config = dict(
    n_layer=23,
    n_kv_head=4,
    head_dim=32,
    rope_base=10000.0,
    beta1=0.9,
    beta2=0.95,
    weight_decay=0.1,
    steps=4050,
)
Each number is 128 + 32 x the weight over its row's rms, rounded and kept within 0 to 255. Layers, rows and columns count from 0. Numbers have three digits each. The size before them is the row's rms in percent of the matrix's.

# up: layer 19 MLP up, 192x64, rms 0.166, rows 2-68, columns 0-63
# down: layer 19 MLP down (transposed), 192x64, rms 0.153, rows 2-68, columns 0-63
# gate: layer 19 MLP gate, 192x64, rms 0.156, rows 3-68, columns 0-63
up2 086:078150141117103123112137149158098117109127078130147166109126095127186088126122111140190091163104120104114136174073146224118116159155145156156068154149176134135110129090116131191117167191117082
down2 090:141115104116168101158160165136169127096180143084116138171161113132127154162113092060145113099198120146109154117105134092095094148079184091092083135178095179125166093189096113096110147101123161
gate3 118:150178141074101114101168132145122104153141141132116120134107084218189147111096161164097156124106101141131127145091136119120136094109206047161119134186104155167161191119114071142123120113120110
up3 127:152147141103140124089183159146119166119160125183131120177059142140126102156126126195101142145076130051142145070109102172092125134071137119100068130162160129200081111117122093157132115119145143
down3 103:130124125120136116126075147158136137151110149179165116166136133162125126094102172169088136081099146144158142097068146192112086151145173097125150152054078120180107162146179102123055118100134074
gate4 107:180155166129090051214165075106120125128116157159085162113165097155148103152147090148124153128164100122141162140131132088100088046114158129163099130164163137144144113077125096164118150118091154
up4 101:071135144159167066131080164126117106096167073196128122088116123170141143113163070160106100172158084136113132115176148190118156135152155142135180170094124122129154086140141113073121137068105138
down4 106:160155153138148090190100136138103150104088166123142128132112138087141184143116137159115083125114113144105167138075088150132136129077134118136182173008142135160086131120080092129084159123173096
gate5 096:214097109104113097127121145117119098129097161099091066147096139166083119144078167178127098093118165174147162161140123102162148132130102083090138149147142181171208121129108173137161113180136141
up5 099:132046140126166131123088139128129113158153122142118077114100144049154112114154176132143147131038156150107161203123170120118088123183127173159080082148098092115113140138149144184123103122124117
down5 098:156155138083080171100146178078119109107125132152142134168132121128115163087118112168083168118119149164117134141142135136136156107014083131148207117124085130138133160099111104070086175122140171
gate6 097:127096154111139111136028125147156095171131110149065104146146129123143142134101109151191090120090156125095121084138162081144186097140197123167146133111154085116090164110096143173181082122155148
up6 101:089124115076131151111150149124118150076133133239133081105076145127143131133128210088067088123109141168203139132124137109139131125137131125067133132127129165139098145077157165134148106142182112
down6 099:096100142153151168098073125161140130173066138144075151116159159138136090131160155119134139141090139079082116187119079176077155115119076098218123163159153170108123148110153105118136112083095133
gate7 090:115114163085106119122154157103099151194118114091130169168200115102072098091099133162130190190176170147187101096151106121158095091136102133139134139121074113096089116135086161143149129117076115
up7 086:128141106163132152193088081138184118136095132075097148125180186142104110171129139128102113111126205104124084113093125096109110174092157096170069190111115107136116128159137116147096077144118185
down7 088:162096155112141146156093177131119114129177112147135064127103054110165160133082114126154089105152089064127129150111173180155133112146126152142100110140156146116118254129122127103092124112154099
gate8 098:123156141122134103126138147139101063173193150126103131137149114084146113135079127191132150128150061121131200163065156116089077098168076101123135150138129198110139115164144136085132074118089148
up8 092:152184199189163173079084153130120155121106061100163118138110083123130078145155154132140194127166155048157065159123122106112139109141134101112086088129101156132112084126115128101117137122132150
down8 097:136136100059116170134132126073057136140110159112116064114147125166153106157143169081162153148120125159116151145155192141091115158087116162132101168042087122113151158114161141176076131131089136
gate9 100:175108189147088115110080127112065140187077139147143133165107137143104124159145070118137125202156132113138087155106180152111081159121116061117173152085144114136153101116108187133166169094127106
up9 099:089118109159181069139093051124100135108135136211159079147126148218178141103108148107107126140126097163100158069090116115090175113133157141134112134111168140103104127118133079169144119127129161
down9 100:123165078153146174112157103137123115070138175117131127114174074104092133138121111128134199160081132087141097120162111147176117066066175148130174101137164181140189080153145121125075129136126108
gate10 097:138130112137108044178139104154132141110160129164149100117145120119102104181140177099097093179195089131106095167120123081127183130175105144147118118093156181130167108039138095129141137172102112
up10 096:141148114148131167107102123110058080112125142085145170145176110100160142136125190158132104158136149158162111181097120133164214177112121141110130133112044143046123149170152111143115117090099134
down10 094:193147113109129107119159145139106097119168163142127110104125154147102120136123175087113170152125077148176084146141084093121104160173131161169105184139158130177129100073045101076091151153080089
gate11 093:121148105098122157104069100053135161158097080121103107097085112122171092167121106150119150125112124149112207128102115118209105138103162115156115113160143082188166147156142133082118142200099136
up11 095:084145104171064127155112126130192187121136108151117086122082131108114098121155113116148084160116106122180138117155137054092166144157178132103128100130133152090143074063090093156169171129184136
down11 101:131128154115133094087111100187137143178161109134132141138099079098125075140098140116145182250174157114139092097165130098073151106156118152134084171078128147138131113136092111111073115120099139
gate12 100:147193120106118108099162097191109168104149108142129138117140062100091099106081134156180110141149173151117207151128145151091143076127147132138121090105069191085154094140098137177126161157157136
up12 105:146114117109168129122173162139114147124118142141157077034113130078114112164061091165109105119164116165165101079074118176128154093159068149132119126161140119173140188109115136164176148152149095
down12 102:125111149151142061156142088161106131222098151219120148185130146129133142128114115145116152096159072147128138131127157131138150054115108157120118150094053085080104128113098131108179131146106121
gate13 095:137119110121080171112148117127151098183150152096138160129110084131091121106162101085192173126130108138106123126149105144154050178156057137135172107126088154163136153138144158193123075136098057
up13 099:122187156171151134112105111174168152062104120113126068132143116149087174114103157134125123101130059182118130115073126143096082151071129160107169151108119109201156136158126148168132089100142185
down13 101:097111133161132103138109156153101168144149062141119127163140127090102052106139156029108096146122137114143094168191129139121091120148126151097123127104129147118120072228122119138120195128152109
gate14 101:171099119062116156134143100111155055133173135105135168122120134148130167163121158097153110203112136114159133127112162096114165093164185107133147200097141111115149141155062114158143106126151044
up14 099:162165127113149139113183089171044119156127099161138146141117147149115112115073144072138079136121161109143147163101083075172139151153123176114080073121071100115112080108124105144147108151202131
down14 100:129155184122177086091145133142130124101097117125133151091124156140173048082111161198089118112170127177106196090106126138115113181134117079069125148083107138112128078179140138119108159105161136
gate15 103:133141142145095157107115095135120130150069167094134126127168086145126138149141140115167106128177173123106176196082113119205133080144123167168101152115160176080165099129104070189102126156143074
up15 104:117148116107184133126118138102197154110143190132115135093127106127138111124162122168082107186139171099141084136064159126152123085134140113120111144062035145129126118150148190118118164124051155
down15 101:117114097158172119178135116149133116182095112118145126074141176098167160060146118132161132108181118102187135120194100129104079089097107142172129150048101129142110072160166093135135137091148154
gate16 107:127130110101149135065179076195138108174112118102123122111150095111101130114176127160164154143143137122152161175104166089094189152124167154091115129066135125148191127131130194168079132140124064
up16 099:143082106133105163115171140110122136123140144136103075070168142173097181123092158117147096143135141124158152082162119108123128162193157139142123107118131124054091132172057077155122112222110149
down16 103:079084080163159097145112146144170111108110119124141163091169189096145137137092171136140216152092165084132101096132119161157157123086105124122119171065092162090150196109133138086147116108143150
gate17 096:187111134136080159130122136125133114142142136125129170139057094177147103100081075130133134155129114119111135134171163103163189133209139165101101141104169141190107132061121181121137123070077147
up17 101:126137159059087174143111097103125076117119131117110180123150138145166124128166156108141079122080158126183186110101194139117116162104096085202153205107094118145132101106105091096119121118090144
down17 099:094085083096145061152103138119097161163141129093123113140090188110108116132191133113094126097100132137092079109123131158145166130128117187101182113120144102120181191102126147135232142127144102
gate18 095:116145141099137093160038138146148146177107159079057081132140134148145143119123113153087113145091169119184110128129134119126152159121168099135106166110142080114136133059152074128186100061156091
up18 095:121164177083139212135161099082103117096106152095126150106080161126081128138156091131176152112103159078104146102127093100157155156181153157111080112124157094151122177049153138139169169130128122
down18 098:099162143210145065124083189160137104143117093128092133157153155172132149144154161072139060133132110121169097112142100137144111092121114138069139164085181161102132165137051131105141124127092137
gate19 098:124163127122117151145049115123103048203162082141124134167076120151158080153111130155131136127123171117110136143125081173131126116154175166121104103131055103152122154170142102183171075121123155
up19 094:112165138163121129126112185175114090079161052102129094123121147148152113123152096180136155123102163112184102123056155096089095116087168096113116134124128161104078133160203116114092158185147141
down19 091:105076198150100096135130133126138136129103131105112133150118239116152062135113102126095089041135102145102153123159101171203097152132119142120197106098158128160135127141137141147137089103128123
gate20 107:129127095135144090112086103159093083116135152124107101131146103163154090169116126103120120164154109102101094131156131064156143088186140189077145133197140134157204128148119046117080083109114152
up20 112:087160083136148151118130135105120112146162129133075044119163113117133120180095134071132096107116137090186087140167161121142180113156128162116117128210068132141102178120109065147090168156125139
down20 102:141099092160074160162199100125106108131106117133121134158088117134165112144110133111119063077100146131139118103103098159136119151145168207117090215143124093155163149144144152135057076089157123
gate21 097:140126028136151113111152124177140165126140110107106174080122128126152144116117110152145072141132076128078142116124182178180156070106097175207107129119074082137142126148161094109142128162112114
up21 091:194149138155119165108104138134055154157147119137099168120130087118149109109077161131089121194123111138089135135098143162162104204144121170097148163129118086123154091176164154117095104116063192
down21 091:125137168167103116135095149171161106107105088129166095106153140113148101150113157124116187051123165119143084103085108102125133107155148136145081098088108179170097118094191209154116146160149068
gate22 103:137098090131150079103143105139126083115136120201132102112111110162102118124179173125155106162177063168136183104112122193146107115163136120082079106178132135182108165080143160197138125153127102
up22 101:144113156129116148083114146127118129165143077104155135180165130087181122136080190091108128165097193136133112151073117125154142097125133123089139105140130186057109078171118160068116194166122108
down22 102:064113158138127055104122123118163133057154126108056153132143195135171170127106104123154165126159156158108131140083147080144180100082164139109134132126110122073128160174135124151082125177140086
gate23 096:107175188059095112116124049133148151160129165132085114092154082174145109171112105161179186074137125129083095121098128138117128122099121164125114093140128133134197190147165147170119132113156125
up23 103:148087104117124187131115135131092157114094128156117222095132057100191099126078162142134135105147132088118144097137051093193118177127161142153127115152105130151116154115132121163145118119078182
down23 102:141165096112141122108120117166123148144121114192125136175131105160064132170140104083114124166099145165095082140068124150111082193143106133096135077024134086120111132147128143149182138094147172
gate24 097:130154063120160107169124103111106133129150085074084062153071101126144103172124049119161186129121131099117133170144166064168106152187130117119159121109154142069104154174133142136145162146116126
up24 092:140086106146130094127172164115091129077123099137077146134157127161100165101085123117180120123127135162128167143157149163135132145129117077179144107104121154143075214124097221084120152059146122
down24 096:094148166136098110125164137142127068127169123157099136057110110165115097096161142150094179056147099134145100140166107094126115148087108104203093129161183103166183180125122141110143129108117189
gate25 101:121170189077081103120179071177147069107102149133097101163161125154077107134150148182149108113082144091105127158108125204116136122107154132132157117092072131185130132146117133133130165151188151
up25 096:142150111148120209214108116130149124134108116148140082135067123111145118155161126073183114128108096169112096094146104106136047141106133070103089102136154153156169171127147142188126119161127171
down25 095:118109187146158123167163081135118135136111180143115142098164067106126092132117164080067122125146107112124124104166106095116096129151146142179091134138109132119087097162094147099249111182141103
gate26 095:134108202139107119139116109207139117104132144113095097148113092161158079051086097119194122183148176170121187134135092131160117102106123093133121107119117168089182111118116167113125152165160165
up26 091:127131143123112159092095128111127116101154127175110145184092047131141150076163143104104172120111146168152126115074131121137157131137096174073159205154073216107118146113160136179111098130119147
down26 095:175129141145101139146114082121158194145080109138144122114104145144157125128124088038187121164100093116112131088103102100130126166104140176138147112087152120165145150139122190019124153153122162
gate27 103:138146160135106122113100157128094148113133088094151087101116143177050119115124109121135122158131128099118076155176164174147112093086131075184122098101188136084140175160075035119160114138150121
up27 091:113100117120135098162150121149175065079107127092064121107131150201175107151126134062081105148105152180160151139134127096114126099111165080107132133068111131163139154086176179135161147150183112
down27 094:121180090124185117127101143073099089123102121169175091147103180187095177105106134135116136116147111113142127076172133135169149126111147101068130178137165102119091138169017132114123127131126151
gate28 097:165172122147110139123158094127155152092133101077079084123150083138141101121108138135116103120111126133119094184061141152144195113150159127146138140144075137152117062090118071203114161174068167
up28 104:138135188120068129091169118203100115164118085177141180173129141132114142104072124145156137074117128110148092061103150112100163161150089138174107131075099129171102125152163172161149124103157149
down28 106:140119114111158116108095091078143170198092088108147179172095053115139087106159122103096122127133093116132090172157161149094056138104164178107134167173097166102114131139087158132149170131106159
gate29 093:121113118051109099163130119095150149138136163126103193148179147110126084086140086171112104146130183129116177179094141111159080096082143180147089125121147160098111135120102053093193113139138135
up29 090:131090134148091153121084101096125147152169144174168152101134104114130120092151083130124139130140106147065163076142118185090149132115194167119168100152142143113125201133170028083125151119160116
down29 094:148142197112103152162095137068086119171138097127092072132155176136104138153174214178099191122127152114109194126134163106122097128134115133081128118123119170127107123141113088064080139130134098
gate30 095:175149126169140085129120128193192121165053123119057085167154155112125083147142140146170108192074109126111131126107107122176155100098114099211113113109145099154151102123131143118157131108142090
up30 086:119158103196147060162170115104096102186129123085039122095070176127097151129139129133107117145087152133099108132107189114152090122118155102136128135083142175141099111130084138106149092118164067
down30 083:143107104169167180171133074124088087104148103154118141111163204173125186151140155126093143126127132107090153039177177124135109137125099139145111097068130103143078129131162089081138172129139121
gate31 106:169112132129095086072129109133082060100121104104078130100117137164062142194087116107172180192082118066157131146135151108153150114145130141112121116122141170140080130093137124117107149155158198
up31 106:176159091105140146138111163126104111160092127115082099168118146146073090120080149104193132124099124083098089146135131144133086162116115177131164126141167116110068117099194122094183127212089098
down31 109:121188122133150188140115118118135002183120121152059118136122163159100137110175147156125119116099080147152083138096139117162172155099155117136103134148120080126154138122186109142126149083103092
gate32 107:126147094115149154074101157193090060156172133120115112124079130147125092133155140123131135146091135163157107190122157110200100106155089155202066091190127129077117109105132118140138102158109107
up32 097:078136092099136172094127122121109129107145124163123183096207146162112101088168128109121106089134074131158159159109160169104174099136112172163157181148169169095111175144064097146100142088140087
down32 098:098135186085146187099156120183139103117159157138131158186111094130094121154136060108079125124128144089114146133130121075139138120132129113161070105145131167156107104126039139151066110161151193
gate33 098:129148148075074082126148081185183122137107101122159154097111146161108068108064108110164131147134079108111185164133077091092123115126176166108137145106125144162171156142164159086127105196133123
up33 093:140136125156166102148163145140072158154072106070163185130182149068101083142175088123163214153141156144149119102147149083117107075097112102108081083124114159131177125136141151124112167123128113
down33 091:080142176137092190124127106119179105145161170083084090146067150150112132130184119172064159075152159191132085136140118114152156165112115114119129086198095111125098167156114117108127104133158125
gate34 098:135122158124112127153111098160186033137118085133100076160125111142152090138162140132141130199120124069110138149143144095113121136092108132098140109142132156109132125171109178177200055150117062
up34 100:140114144189132143130080189090132129140104085171102124165100112122133135168117116150166152200136090115140090104127172095138113127129098078058146128167121082098133106164121148215186109131175119
down34 103:088133103156144153137138160167115176147084083104123135142124214134143100058095157182076109150128130118068112069161086149167095193187126156115131125099109138127135107160133141078126140134151093
gate35 100:193174100099100149138162145076089114173114125158189139048129092099129135105094112192141122140169123095147092156103115083162105097133129082130137123158190119132157090074124111183128150159121144
up35 111:125137122193141150108060106105111111089227150135131091108109134145124163132116102097113127169143183174177103139128122093085064100117146148142085115094131129160170108119127163159163129083114058
down35 107:163115152145136155121123077159126203146147187156104065147155109155107099146111122131169112037107118109103183095079091170081162147162109092134131125187101071136114146106127096149149140116143103
gate36 093:137109160159117123099114131211097172103127132089061120178126118126141082108129094103162180160123104079162161138161084120148134130126228131126122109139166098100161153132151119187166085120156159
up36 089:119114144137081167117119150127094123156127179124144144173107125067156164116047197142177083118198148115095144105138127141155137129131098093138118116149201133097196081115081097142085144120151114
down36 093:125140139120149112116164105142142105109146046070136139104125114154098092157124129083083115153066133122141165120139096119128134122148201174111100138211096192124148136172165170174113080118085160
gate37 101:139145096121126115130061129126106056123167142133130133098129126135170112133106082147096202121066151096092133155162134086147081120151222103118165114134135171067127118112123137142176079103101080
up37 097:099168157116102077161111083085085127087173120138123135088138156159174099122108075134112115193102131157087103112151133058107128185115113180108112161156144135138166179110102111093193171133137166
down37 093:162140145136130120135136116073108087169123124099118094095111187110117151095153125152181111126154082190143128111078146205184152131157109063117081111099164118115152140120134111147086200058129117
gate38 098:115105137130128059099118098156095145219179093137082110122149126135090093105133132125164112172134121126160095128116127098122143107206097106184115168105103180162130090161111106210155110165140126
up38 106:126097077135103134092124145100126104126114171154058113088157109126137102094125255133081155145101143156102123135114148111103209120135121142129130140166159100131108122080169140145117094121189141
down38 106:127156083131060138096096148157112129130144117121111132091100194088157169118142113103156180138122111196072123161168135090196150128147108182095128137053131134141120157109101093091200135145125113
gate39 090:130092059130131149128170162190131131091182059110085143142103132119129068128158098129147082161106120153117113139155123136122068083094172106125132145135127080185139215134114101150159096092145149
up39 086:143049102094100169117103150131160092122113115158122064087174127078158179162134164139135109074212121155161164142138115139129138141086086128131146107136157120198173134120121153118101066103097127
down39 081:152151088118176088135136127183103076150096095139129137104136063105142181175119123124191142173081129081090134082163111141131088146138157117166158140167108103157111096117128095120060152109132204
gate40 102:142128071083116071147168126166150140129136112190193094173164106142110153136091126188116126195137108062126116111145118199106124096110130047182121116123113112178107130124165130113134131107120101
up40 093:208180115140116113109169147166101179120083185085143108142090063079125138146103121166127133166152129111157147103143054146099108130123133091111136152117063105109137178166174118129176092129157109
down40 101:114146123194136107137100127121117180127128159171125156107142125053135090097097132135129178094138149110133082112137121191162164086093109173135139127021173116147117084117121106132143200123089145
gate41 093:103092110142119154183108120102166082210112131085146167085134148113147116136133147129141161162095125098170068121023183142166093090109146136150093135128171139133124149171131162102138076138121157
up41 091:158151148130146130139103126126154125128073071179141140140089090098111164116179151131100151089132146112157156191117114122145116058091093093074118074147156183107158063134077163121085145085157098
down41 093:154142103108108147141124181124086134149133114183144166114169000140117155185115152128108087152119178089154130129115161118132147143098118131126116140085151126129109099139113092082152111055143140
gate42 096:150081059102141148116127160119104124176103169110123177161138111169112095162143092089132096126155127113087104171097168117115143134036150170145115108092184128093137171169152114130110199105093098
up42 095:165110094110141107106057138157136127054182012145145126165124136071170176118151146140127146112174105129126170102154101111125113140137111149130105122136093162135118130145102098074114144119193086
down42 095:084156168143124092155099120112142076173147191134149138077125163112073114153131134118107106151147097119135148154128093051165085165181172136150163112174068122182136061138113120108080124130107147
gate43 111:169144131183103078068124114196153155190091145121131156052111141128091089115159170172142122169166136068099128124155113128113130108153128101178145176110149130130111117171113094139121091162130062
up43 109:164150101158120146137121109117102110126083140097093186100121118129189156139173118184136082101153149133146121157113082094123133117149071089106160037112115128103050157132166149146163142190149085
down43 108:069132122100142142147128172126152131160130099135089099099111051142103146093145160140195036092105073163150128177158171124173134109103093185149137116118137092119098104171087153127086125114147151
gate44 102:113150090149107107102188161116124132121123101146098160120119042106207127115085128142134162083128120071139118153151148125188144109139095099095164144203150086103163192102079111136128153126162157
up44 111:073155195154100137102087130122132180108162159178072097193105110119165116157113063142078112089084144092137159118127164119128163111141129147116142039168165114120110106126131134176106151156105143
down44 101:120118127128137142162172215150104121151158086161163130174183100095167126090141113147125086100198170087112126121166165131052112132117113151125040105106130153110097151147071106131124134106108141
gate45 093:158168130156103121086126088062136113183149079141138148085085160142157106086191120111157167153123143115084115149114179116158110108050139121131121083137150111092128160118140131188100118134042149
up45 102:190077077114158105060145083104128130118074085160125093089154139154105081166074162122155122088132140128133178115110161081151154139105105110163100081157093172180110164133132174123121138129172150
down45 099:108180177170143110124135114047108197123170124123187130099131118156119096102161146116110099133163141103105120154118150168122122126118133119161138093082155118083137104146123062203046148098087151
gate46 089:133157093145175132101122062106105132156116190104060086156176083124138113104129144116163153167120127157163179153123094157153147125225175146101146117093090142116096095131111115172136110085118086
up46 089:159115111164152106036130183132205123106156149115067114087099166185143123139130113113157186138090086129112111102124094073073128126106139155105116142134143152162146126094166135150132150106093059
down46 090:107130118127128038151144194194133107172156160147207156146117080117116149136108102066115058133102192121114127157133102142142110108149137116101111090106079134132152137116150133162097182131101088
gate47 090:133121125078173115062102128143150135138178125168121077125163119128142121134136101194119158098119104151107208109127121073110168123165121185129147186137091162145146096069175090082126066124138106
up47 088:139174135079162168156104062169079097160073101168117102141109082140188171163120114108141064185154119154119151170105142115114128166131151078095084094136133120103101129163076115168106149105140112
down47 090:161137081133092172129147110156111174098139100116119122113154176112112123122094128100115184146119124172121148112160095107130164055204135158176143151141112069137114136085138217108154074081139090
gate48 096:163105165128078136157154102120064118179099130128134150120181131094118114132195135135165129159174102154114124099132192139172140106129098125203139144114114120115224112088143113152058089124150111
up48 088:118140153070116178054137157150123125183129163130104125165144084097161178169126186121127116099159056160139154129116107081084077126181173108096124136142109152109136104086108179169087141107131116
down48 094:127111091118141133173091142097121105106081150182093147159114053108103112144170099101092111159119131112167079193123105104183137133072116138158150121060101115151166127126179134147152166121154205
gate49 090:131119083138115157087168161141160165181150167126089115133152178110101083091142068128191125140081117134088142104054131152157072105123070146148075144097096127097142123144180098087149094141111143
up49 085:120107127165114129137122089146073088179143151164125108141015142189065096133161132117160104132072109125087076150102175093188108130188132141166117123130118105115136111138119125123110176133138091
down49 085:155103105126129105113124086081094094116126137086121119154125255165151107128096142093076196124113140137125160165155162125112129109129137114156119132167134118137111160104153134147117066154127148
gate50 104:075147142162125110156084176168153116186179095193065139126103103114127127236157086156107084186125151125161120159083133139107135119142128116109083093143096150120093099113139117163144117145136122
up50 098:139102130152071172128097099061113124178157094074084103141153132090167124138104163115077149116165134105125138196127135123157127154147127111142135131112194169132121050135115168104094217135144137
down50 101:141105137074099104147088083196118117081113148118192161170191149105121111153116160109112100102132102142120117110195173107077128099160143090175129154076091118155103126128099093107165177149183133
gate51 092:163144091128132104166117159167159122075145116134059170103194163131149100124122135151118194136111125140104142145123139094112156093163164111122098111101150131154080191038128113136142107160157047
up51 093:157125075115142061110140163165106149115178141159144103141172116188120104138073069153128177127128121105102133132167166086090078120164121143114156081114119110138175189064181175123108123111159138
down51 094:133130126108097213166080108110086078182121101140112129162111174161090156143127122164089176111126133119175160124080143119160122113094122086169088170097151206119153127111141096088148131131087182
gate52 109:138159175140160091062086137091141093185099107117117104146107092127094080170143116154060140183135179071149146139056165131102177126146155116133115134132088149122185135181101122148162110113112139
up52 115:147111097160130139102139090161081173034144165140076107112158155131077112150066139162134149075119151127085146087153141157102126128177120140170147145143086100125200196113126112163152107103125112
down52 118:184164124094113066120154107093151131140147047133076094146143160146111080072096083148096110200172169166115180087116158156145135170111130140139151130145185093127106150121116100128145087145106143
gate53 098:140181140141097063101080092143098134186105175197153128108048097118154077159114098130169108148142112159141159110145129132112105128186110098120152157110140121143136064142128162193136105183124107
up53 101:149171182181152121107109164128110116153142119114101121129104114110156089123163124154161080106134066146111142074108211122122081157175118108097141155086098091153206105167170131093135101076159105
down53 102:107132077172152108145154154079135117177135098109134140113099051110068125123122108126105160164061116178071146107109163151123121123158073190160092092163161137158097142128199171116118141127154134
gate54 089:142153154114122084091148096090132121128166196110124088133139132164090143128195157110105141116160112133126123123136130081104149140085151128151151020176151145115177130101059159170075125099154170
up54 085:066090103132135162157209102129147157162071080129158124126176103091187141146124136199131084119183121151179095141103150092111113168145145107165131091108070138124118126122099169100098143150151156
down54 088:106075105173150127145116182117082096085097131098084085157104157158179188153120115116066154104103121110101167103191124190165152126091092143123143120121189112114159186113179146135142122111123153
gate55 096:126153150155114071126141107149165113154129092177067121141155126209119122132180099116143170143154120064142104168135182134141112127103133181156155150043150122171100090105094132170175133097089134
up55 104:174083152132131132174116127098132099158105135166160144141094203158087043130122145149124157137118140120111156102166149118089149071117081148185032167160092115094149142102121111129158116114118089
down55 103:152124069091189129139089138103087146097156159143105159072116112103146112147139097141127105133172132146165129095114073150157151118069115087147136175096102115134082209116150113092164157087162198
gate56 093:146106167148114122097133205172098118163130169143110153146150111159130144165169096195139111122107049123090115117115144167139116197088038128118117121112144095129093115105135167102121075104115076
up56 088:152101150149127138029125102104045129102117096135155125104126140060124153161107153132116148144122095123146149114115130151171124167121127120098122189134162102162194143102130065108128106158215157
down56 092:085172155112077087161140148134154116125173115112150103116117145161157189133111109090129141116200098149133118161099109100189135114075173116116119046079085190146104155129080114140120124119121189
gate57 107:156125112078136077149119180058164153122130086118104113103122124161126080139186150180089181102150160133120106127100089136121127081127084117166078137184122169131181145114064161113125073161133105
up57 093:049147096118141100158123108146160071178110129143180140142084149082148147138143144126150169103135113185161101143123139082143130088141141141054125110141161071102054176150163119159090097127084133
down57 099:161126068149075121107076149128138190091084177130099174126135152222069134134087168130078094122127187121094130135102141143161137080134112144096142103165129143152101141130136182130130096129177113
gate58 095:093183089091062178105146098092135140078138093105123129075162112111179158149115163170157111146106120176096117144157149190130170124120074127112142156056109162111135147143119178132184084134142133
up58 095:119143090091130140178132128116144131113171122093095145149109095101183134138211104093198113105102151179132122099142149118100170060130152119152087096086167137175107114115163148098180106143055116
down58 089:141139163120122124119119149177136180149146166067110118135180125103124124160138124125122097109088079123137083114096093058075154216092125147149087129125088138070127183154144081164140154190117124
gate59 095:137125175157115122121135098119176061097106088101057087109156144092128108204143086118148162192145143089092097135128093109110110098095140134146141154089131167107163157100172118150170087187150099
up59 099:128181051065133114162127122067096128107151146117160133135103064127128131163180130090150074121134129179194130119157186119167138184107132122112171175160149111110132146174086144134120171106108139
down59 093:206160142127093096081093104142161099110147063127152128148136111123163053167137139105116095148101177141126182105118208130116117096149126112117150163155098108109149077091117173146122063175130126
gate60 098:153171126113112130092177084117086149120100106147137179077089098146180085153167149141189174166164104087143151163115135077129115109126143108093109100127197159169117076091106152086088165132112159
up60 097:095033132071082074128208141129089115099118149155110105142114134165137131170073155161149141127135152152092142163146129124154152111146119140122202167089116183096124075129075117149099136118147120
down60 095:172134134115117119108132129105111182061099162116160151105178091129125094119155179165179148126126068143124126132138089129168135058178113109114114138140139136110131001115083158161141138138138104
gate61 103:184093142155087109126182165132108171145058095152089096140114123142073097117108050132149172131119140154135084129142181151100106122109131115151120113106173173119125154145172087135164086165053117
up61 100:100151194116120129154153128124052131155086090091121128160109149120085079160106076136116171099104101182138087121091219164099081129159136113155095121142153141135140154173150111074153115172123149
down61 091:152148140142133127126105104174171146102129118067102143137132196105168122119130175119097177080102105158117120064115147098064161156153210091116102158129144172103143069148070140085126159102148127
gate62 102:196047113134156103090130148137127147161151122137129125031158101112113120113132125166139159182105116153067167139144133144136100110135147137185136176154095073105157135091076159124177115176148136
up62 104:140098111102161123098133178191161146141145148170165131126103136151080089133177063104161104171066110082101104142153127089105146166098148106152123068156128120112072134177167092131155079133175100
down62 103:123110160132147158145147063119122104153159094185142090094123222082090073134121188153145109105105095138140137122137097092155138116131122147119034131130136148161077133188109110104170149148095135
gate63 101:113165173113096142142124074110189138169148131095132105124140140146096082162139093113074107121112197121122134187118121120147057145148202155121195083137163130151113115098106178147132111190096136
up63 098:056112149152132114106123117191139133094079128116157226076091122145107112132124074147135160113137107154176093134095127107103139089165136068151100077194138163115126129154152112116107114181159156
down63 097:179205122121133145101105123158097030128083119188135165136163118128122152120178154121088065081130141134102163086150105129067138098151134082122140144158169149129122132179082122098171112118121135
gate64 094:184114152140138131158104224133167134097111137099175088136099115158125126163119125144126078069134165168148131125043130100126167098137093153159129153120143089115155137055079131171129072113112121
up64 097:066106140185148108127099146168158122098159111089115139116135133092123162124183118162156128125151198126140151140082173075098162162102171155187140099130123087083086138130125095101053076167109123
down64 097:181136145144091126152164160076082081129095110122187104173127159167134086150176152116115116112192132179150125066098119059123137108090177148109171132141131140108082106098120085172135141165095105
gate65 103:089154131095068148155131102115159076112154110160099146188167114117130119149108120168170139140188127065093133211127195082086126082135156086087121129149091168084102119097119126147129121134112162
up65 103:164154040122143108156104142116096171123132075111155155117162202111160085084097137131094143116114115104082129110175141122062119113071101132145099125129119146073087183177110102124164131181149129
down65 108:145129198164093103150142161160113136139148101098107124153101079166151059121151177148148099146115105095156135116096125113105133194131113104084147117124163164092084196096116091082062127185128092
gate66 105:160106167187041145148113100173098151146147125115113102102077148110133094106126155124116158135147173117105104104073139083139146136100130181176139094135107146131173044065106125140114101171178117
up66 097:152119135111049109137171139185120136123067156140094133169125133129130121153175087139183136144101097092131152117177160143122110116191115171197103085119175144164103119092167087113149140091069096
down66 101:161121129096183135125095090141131107158121084138096117138165206130130160178117143150139062140145082133104139106155121136150127196100120088090059132177087141131096096164152134133070125105165195
gate67 107:147146142121128053066139132144163100117149177137106095084094130164113125131076148133129096120086163191137138165153134077133162057162129103130102090135106211119130121143161089160153163184103126
up67 100:169129073130151104128149100102154128113159138088124149137190138139104132138078135098086169179134180126103090134100146101165203049123112138111140117100101106151082132102192132114155058139178155
down67 100:138106100108124120167106145157078133109118210103130102110084170173117130114136090209137120193118134112165120092065121153133117178121105116145079160060177122138119182086139133114151161088143116
gate68 093:112141145118101163147116116082182161157122150169039146117113122159091127191124118075070086091154126113123129109163106137152128087166138141120154198129138150152137118099124085103093072090170068
up68 089:124092144169078086151170118065158122163111149186160114090129105117101116120147100176129141165153139106165101175141139091089124087138067141137173082103134123152071170139136179196147185113129119
down68 093:102068097039156187126120117142163124034131136088130122160145118135162154097147132105103147125143127102091160143154069203139135101152152108172150147111158099124161089091137179119099110119132162